config.yaml
n_layer: 9
d_model: 128
n_head: 3
n_kv_head: 3
head_dim: 32
d_mlp: 512
vocab_size: 989
activation: "squared_relu"
norm: "rmsnorm"
norm_place: "pre"
norm_eps: 1e-06
positions: "rope"
rope_base: 1020.0
rope_fraction: 0.25
qk_norm: true
attn_scale: 0.177
bias: "none"
tie_embeddings: "early"
parallel_block: false
extras: ["value residuals"]
init: "normal"
init_std_qkv: 0.0577
init_std_o: 0.0
init_std_up: 0.0577
init_std_down: 0.0
optimizer: "adamw"
lr: 0.00316
beta1: 0.9
beta2: 0.95
weight_decay: 0.066
lr_head: 0.0074
warmup_steps: 321
schedule: "wsd"
decay_fraction: 0.379
decay_shape: "sqrt"
final_lr_fraction: 0.0
batch_tokens: [8192, 16384, 24576]
seq_len: 384
doc_mask: true
train_tokens: 80840000
steps: 5295
dataset: "wikipedia_en"
Each number is 128 + 32 x the weight over its row's rms, rounded and kept within 0 to 255. Layers, rows and columns count from 0. Numbers have three digits each. The size before them is the row's rms in percent of the matrix's.

# o: layer 2 attention output (transposed), 96x128, rms 0.183, rows 78-95, columns 0-63
# v: layer 2 attention value, 96x128, rms 0.17, rows 79-95, columns 0-63
# up: layer 2 MLP up, 512x128, rms 0.218, rows 0-28, columns 0-63
# down: layer 2 MLP down (transposed), 512x128, rms 0.205, rows 0-28, columns 0-63
o78 101:171134102142108102098134126140084106149181093135079086118070102130122151158167161115097114131176143138103085113088177128153081089145172163093120134143130165138192137116074172104126124151155137
v79 076:120129119097091161156147154154127114172088154115129144131196126135130166118144127203140130143129108102083163105143119130166108165133114095137164211113172150064118131149068101112139093118133149
o79 082:052106129089130138122072137177169154116136105125127119142124103082158107105106107115157121110107171128128133154121096206084123116137071147148079080137124127179096101054125148041109108150120151
v80 098:102123151157049098155076104147124181039124178091167136065190133118138166135107150170153143133130126090084088118122132167072083163132104140138156141163128109094099124134150155088116174153180120
o80 098:126134094170115092118160109175126103129133118112084089146058137075184134166124112139111158154147061098177130106149163181165133065193114141109069131081098152132189138126089192130122115153090101
v81 087:066139126088125186144112112130087124073055151101145161125153125149128136135140109172092113108101126094031186106124096202125148159125113121109141129131091139120139107087035119139127176150121172
o81 092:069146136140155108162157076153151148114090116134094182160187177126203132125096167104180138170146147106179130121134140143092169080112132150151102151154101109157142122169151119031164147127123112
v82 083:116126161135124154106139158133234116117113132192074147121096132151128128144118059100157116137090109078164117120112115126133153160143148092148065109104081140140101104102132100197121105069238056
o82 099:133158166113122081175149109091103144165132172118129167121154166170034128085149162053087129111127169141117119196109147111109170151171119107110116119144177126123167133116168148073089162096102188
v83 077:131156179107183091124144106131094165091120112041193138162130121153138193162137136143212116095140110153163094154119150142113161153082121124166098172103080120119106126100222158119148166050118080
o83 081:102098142128116151136172109157116111100110218175080150152069171109091110108123133114111154135080079082168110153090140097121135133200130135117075132118126138126177129144139111134112132194108175
v84 089:167117187105120106117070117122105106117140117174165127094070129140127127144083124086156160102115121178108079077150117109098073148138133125140153140110102072096146084111252144119121180153139082
o84 084:164121128128127143175153135104071128118115115122102066119118168093027161165162154165119135140145090156155120105139183101182134079151174114081165097180111169110142144110040120132101074143127116
v85 084:164120125143131144131085189147145135125105121151125145162184120084122176128137136180156140080109136101120093126154149094184201162091149113156138203121160127075122090073193108123093083023214135
o85 093:090124154149046094158197075123064141137136155136100146149119178121054128135126161109164133163137121148149096147121165109050128090162142162088123075173113104120152176079096167166074135167138130
v86 100:143135091109131112115161134147126125192111120163103138218123108150117170123147127081097139098080153112042086165129096091115167127140147135110093106118157120102120141091097087182117110053105117
o86 093:164131093135079137200149111108048108166143144111104126119177122159137121125116142129142099138129153084110141170120112088104139129159118154121075096083102118127148122102124119107082123164159182
v87 095:121125125148073112142083128139114200062124170136149124064157125100134183158116137169124140149124132159087095157124160143055088140126102120138175141154166113091107071163155162099107155156170133
o87 096:165116104137114079096208107163124118156165073102097054149092144062122106146169115145101137148176123146082082113127169153162107058159149207111118159162127141134173165105078153143140120143088075
v88 100:095106093148065141139140150156145149056108134135159154092202145099119189130134091227150152161098127074123144114141124141100115157147111129120159141107134096123125050146148135141138140171162130
o88 098:083187150098122066087125140173144134077107068085115118131115108072169080137151125072133122142142173109117112131115141183170116074095116198164083164121147111108166120109094146073105078122128131
v89 070:144116137167071138127130174121158118148159161146141140066100152143133091121103075162143137140131098116199127104128104107105018129140087101148119084127141108176154061122155184097144138185218086
o89 106:108157174117130108107143136086155179113098052121145157144087112145054128159180112100068146103086146169132100153176106189152139150126075158137108168160139088134130131068115125095143132051100142
v90 094:129130141098125159131128098152139127116081162180154152109067117153123144167101088146255113106106098074167109124114123169113111149139053100125137089108087119100122082089087144111112182071225098
o90 090:065140123169119135178178084100074151076150133137080176110144184112109111107100178063129171171143071093161160149124128097123179092149111139130131129204118131140144169077164150048144131179083149
v91 080:157134131138104145140079136124054140121117199150137130147158126132124112156163164109171107122155156187054123179146147134157104102110100114132177153117136138074121167108061148090109139162071171
o91 086:129095141095107126110144125146155144134172118139133093153136060125198142073092122144130068170198114118105179113123170176094143142087113170106135158144096145134150147141101096092204161133196087
v92 088:123138130085218172122147157088037129173115156112075106196116122166133059115135147087093096130115123131111161144123109140130175118093141139125148112135116143177138205072076120155136153106034126
o92 107:086134116126167165103069099132156066118105172169131169082209115090213140088061122161191124123112116094139146110128121094097155157093154072117157149100077138136086097179181099170155124141171149
v93 088:129108084171102153121121155142183144119097156145094167189137118175114192152152109126149130121084160132095104165157141080191198124105102100155156176114093114094121080121151100176100133030159071
o93 101:105149208143115136151143112130079120116157165138087125101126174126122103097086157068092144146150168111127103193092172113083192067184153140130101090164163119124151140084133154109133114167174196
v94 072:162129138175163048124141127131210125157171071156126126071143159100120160110103126110208142133131124114231122105132140106110156119110158137148051139123083138180136161149219128116140083111193038
o94 079:179100124120130143106109163144122151116110143126103139180131092156000085133157115141106131074086089137137108149155116153118090144192122140112148117154145121132136133103112137140150129129151148
v95 092:104108106069161105122150101122081150106116108165151142103204122133125177140127149156106154125073149096080167158119124189047218140123145165120175105115118116113124110098116119174127144101097151
o95 093:091107110168139122131155124139096112085144170123085148127198156113166101095091101156204125114094168097125126075136185110133099034088084123147142140136137116126125119158164111116114106167141101
up0 095:144085130153174076145132129124187145155114152073166101170162144110119156065181147147179211062130109099189132155131054110111150164109124128139054157132132077092145119109125122108151141117121181
down0 095:151172099077145145157117124049141165081145105126167126148155127145217174093108126131158038165173130122096107101089155197137148134129116118116166146109119166136190102138135074135145172130144155
up1 083:139080076136145092102201154169164163142114137137115111071158133139126127089178094175110126127099126175169161115139162165145132050091134169075133150135034102113196146129101152083175104065158172
down1 088:118102099137107159143109127138155132077103194132177120112127127138232147143102153172077136091148133114185123154128240123105090145096155150139191205157110088140085100151123138120141139126183119
up2 115:109132112098151160107207062144083100111159101191100195099111138098087160125211085091131119086093096110136119128127142153150172143134121210133164078098113121142118142125122081185113146120151147
down2 115:108148138090111148122034109126121157136120118150133163114162132151113132145123123145148114075151137097129126159123127068132156158078134123111109161181087112144106134150114152115097138087108136
up3 109:104112160079169056142159080153139140127125113144099149163101142143114090084164065108129145073104120170154136105136125160166132138165114184120081120162078075140138105110050137156171177116132135
down3 102:130116142123108146131164181160120117138128077118131118081107111076166185110107133169085149090043059119114114116101090153119147101143058120181119126078110121117138099102105126117099148186143120
up4 103:116142110158177089093115130153128143100126142160104139061087169090121100113152094105090098089107118146097065111131084170115119151085217174112097092077084137145112119064139084140115108048161134
down4 103:131150146140112144153131153134139141194114162165108105106085084134200115139174179141157083070122131146088108137032111142106137145105109092146096115139126139113100093140115120114177107130149110
up5 101:172012176147127103124132089140130109124126090181176085107166167176106129106114114172178135117115173112101141113175101100089093099109108127061149140149154101113146090126123159142174152089169087
down5 096:135148129149165133136132128094172150122092182109045192142135075104137131120171143106111178129138104189115150111097158139146120143099169088124137122095149151132135100183167096155100093146144143
up6 110:100096098120086120133194095117162146183149145137156146181073151073082154060142066136080112147152148114115130148120102148174114105149147173134077129081113059104110115141161149108159153117173118
down6 103:102117138091172134086133103119065152095146129094153168099079141144162154094078085108156181131155158142117129143114169138079106074175164153190133166141130153094118156177132104115124071122076065
up7 117:169083062065090044119108111120106128113202073059129095148135171148101149125123124094162132094157172151116103071163124151176073152138133121091121096081092062052132141111101096111124149171148116
down7 110:167150129114137126143103179111090167099132165123086175154123074100125106111138158110125120085134182132118111158097158199132089158129117109139160157173107163110152121140149172136106144103083196
up8 110:104055098148159125140128137134109110132092164181110136139158132134095124168140094095091154140138153134137074115131110052152139127210145107107135078106155150141174148116193158154102160129113081
down8 107:110136189093167152083098135106142106139061126129158140134115168123125156180077156114155095150132194126120109116169067225119142143072166120159090102171123170076112106085080111091067086147146088
up9 101:106110094155162100132130118168126082185084123113080129093134164141075121115143128164167165142134157133133099201128167104079122132156108163127122184108120152011141133113103172119075126095168122
down9 101:120167081161129112157143123127093201131154189133133149125115093143107121128124148118079149168142094123119072124115185042183212096124110135095124094070145118157173123103149105142141103155138156
up10 096:148153074115080161134153112104120109166107139109160142147165150137121077120110110092169192124127108157090144136117083111124168124145087107154124096115138122097149115071106135132176157156168158
down10 097:147151130122107096120057139092123136086179091193145110154141095156176104092052179123151107077143134131180114151086136098154140144144120090124231087137053089108127175106159157135123156105087109
up11 099:129124169133078052117129150148102139116114137112101123079145133139086082094168087117170068123118186176099152112134094147169116164149138100153160118087165089140107148109167182183172122153137124
down11 102:160126163100229111142148125114111091160124155158091115072095161103130094162129131146138096167148107111100087087081053145131162149134081102117065098165114156131107102081154204114112088152150092
up12 094:126143168092139151157106107090129100137095064094199147105127182134117132103120109124145125145132148139104135093204071139204110130106127131101120173136144113130106168115079073105144147154196106
down12 095:132146164125154132135084157120078174091117120082116175131121129150212173134040048110133165165140142155157116110125121085118100135091118157123159137154147172087096148105120076115061096114176114
up13 094:142135135133136103137175146115169119204171091114085127110086156109123094139178147080182149107131183124127114193156100181094093093110106127101087146153099142141159075131187156064127181102156163
down13 097:150106164170158098094191120141102137092163174163142133117113100129160108102131129165142178127121142155087159183145102123114170045103189077118094181153072161132082093195143181195132150111125128
up14 102:101112111130129128105130112111098119133104151182143173091117128113118111094171104180129096090166151134156128155193114086089137140133099165062160148099108120109180076095089137114155143079127137
down14 104:173131120128143134204134113172088112100164152166084121092129160130142108115099127135182147105176142135101055107134153165123150152155108139107141193112108143150123140146173141157082171113158104
up15 102:148071104078087055125090057137105100072122077093141152076111145157096120142146086082089115111094142188121131160126133135142115083119112145134129133150099120076128172077117120086091157113167129
down15 104:175155181195115174138115161129126144157091103152133196155145114147123158127153144118178105120088122139123135092120126095166136166165145142114127141186121143153135156141084072111057098181121105
up16 087:174158146112118101108123096185160091146088096065098111080117164128146191103139165160135144107054150122173141063219080173127108067181123134104040162147112138137135143097134123156158088118182153
down16 089:143158150126090123162137040099176144103112085104155084142150097110198155162129175087176135110108077103152119083164102135123111156197088090093130115195122109176149153143148104136093166153127147
up17 097:185103070079116131122077088126105114126104133107140149155104111080123089129186133176127119117117096153140075143176119128169144137100119144089103064031137110112136145093077186142124133112173159
down17 094:190172107078151130125155121105107125051137125117143117182153064140135135140109164115148148099113117144160181142109124157117127152103090111163195141139138145140124115165189149181115125097136066
up18 105:121141171150103148146166146121063078087137121152122152089075133125125149134214154069115154097135154102156140141154102099061118127119196135143158135126174124070181107095142077096129101124103127
down18 106:105178131122153105165150126094140121150097121116120142135084074097098081155079169097162154105163166099084128132147122109090097115160107128160113109102133175080076131185119082134121161135152170
up19 095:163117081138123115128208094161091055130125125141118144098147158117090124073120163136096078116121123191074112145177141111151123139151097133139148117133091073036114147179138134055122125135115092
down19 097:128128090165134116202134116127141092150181154134187131116133140137112143147038141143108139159133084099123167124158117126148158160133061157123137136162082145139096127099152133100140145100153132
up20 106:205100104136141179129134159144135124160141145110136140097072214058101084123143131153144160157062127166144057145157135076159123103137194102139102115176132155155092076096141109143146091134120093
down20 102:137144188160107137182137109101122091172083142110116088108124150085102140141066132163097118094102116143148096100169138044123113120099130149072106123117122090154090130149110136118136124101113150
up21 112:169065051133132120098139114155137071155102162128072112171158141120099111131155077141088118152119113129122113143170146113203123114187173145114077145076142076124101173168166104129114118104155140
down21 104:196093146152098114116083131093137141150121100149188114175175133141200148134122165143134090133129092109086096134138061140151139127145162063128155143171121118121084123166204109095140160134127113
up22 089:122110139127191106145089126170185115195111071093187154135077099102098161107081143124150124135049124173139090136130137122173125086180091161069147195122163096096111115114089106105111101073103125
down22 095:106074115158138088196053107166154124126108121069146083102150072163143108153137114136129097192088121153172150155112157135128122154071076084166088202108127148140076088150113111113093135133105143
up23 100:103111115131122093108176134088139060172054104169079075175165165127105087102166103162096127120149137126070195142146085150099144131103108133136204109144122119148116123140130093170123100083144123
down23 103:118094121187130160074140160123099025146136119114089134138142107129095142128114172192105160139111141149114154122130147093135169135133078054144159079096114174158130110135161138116108197119141175
up24 110:111150159046156134074089095190079116156112066133149093149128138108113195153091100107124189108121161151139122120132056116123127107202136190100179111101141116113118149166139121096142100106124182
down24 108:162112131095091153100124097142132105146131083092170115091128162070073082086110138111164098082184049152174107089174108074153104093100173139172126091135120202131121120120151083135164143150138137
up25 104:149154159078132158121112123167157155154071128083133177143123135092117099107118103177088193095133152171084136189123145145127183085190105181049093115141112125080137139106104150146120093115176106
down25 105:117159128096164175189124115123165109061034081112141155092147103078101157101141136123133111119165127123052132156114145134092161089116109152123172206161134122069112133097100135152063094127190164
up26 086:162117142121184076096102141114090127069115095152150083084118140094132127068166152155116110135141129127117115049160109096128149058109142120102094142123109147137147096110155152129191097174111094
down26 092:181155141125118115133058138079163138123116144098087166095093108105180195145162073144146154189149189123140115146138175153131117119095124134143165074101170119135166093137129131149143042184148140
up27 094:136118156165199074126169084119114125085136152063152188163099123098108140134129076151196195112167130123130094131124111148147086122178150080092117120091159112118140055105088135110102190105132102
down27 095:087074201173131147137132120160123139169105141007119117149111122138115154105148109144105145097106081088171104090115108093105099158118134098173070133126120167099145092101137100107109103128159136
up28 089:122138203092133123134167174147115150166112140158108070123121112154072083119139089084170131095088127151058119173112112143116126121150118131141163073133136117099113165114098119103145164115156111
down28 092:203203141087115122140133148145136154114108184109085107059143083136112125130085099140104188137166079150130133180072119127105132126076084078121151138072137109125165207113122170187195086128118091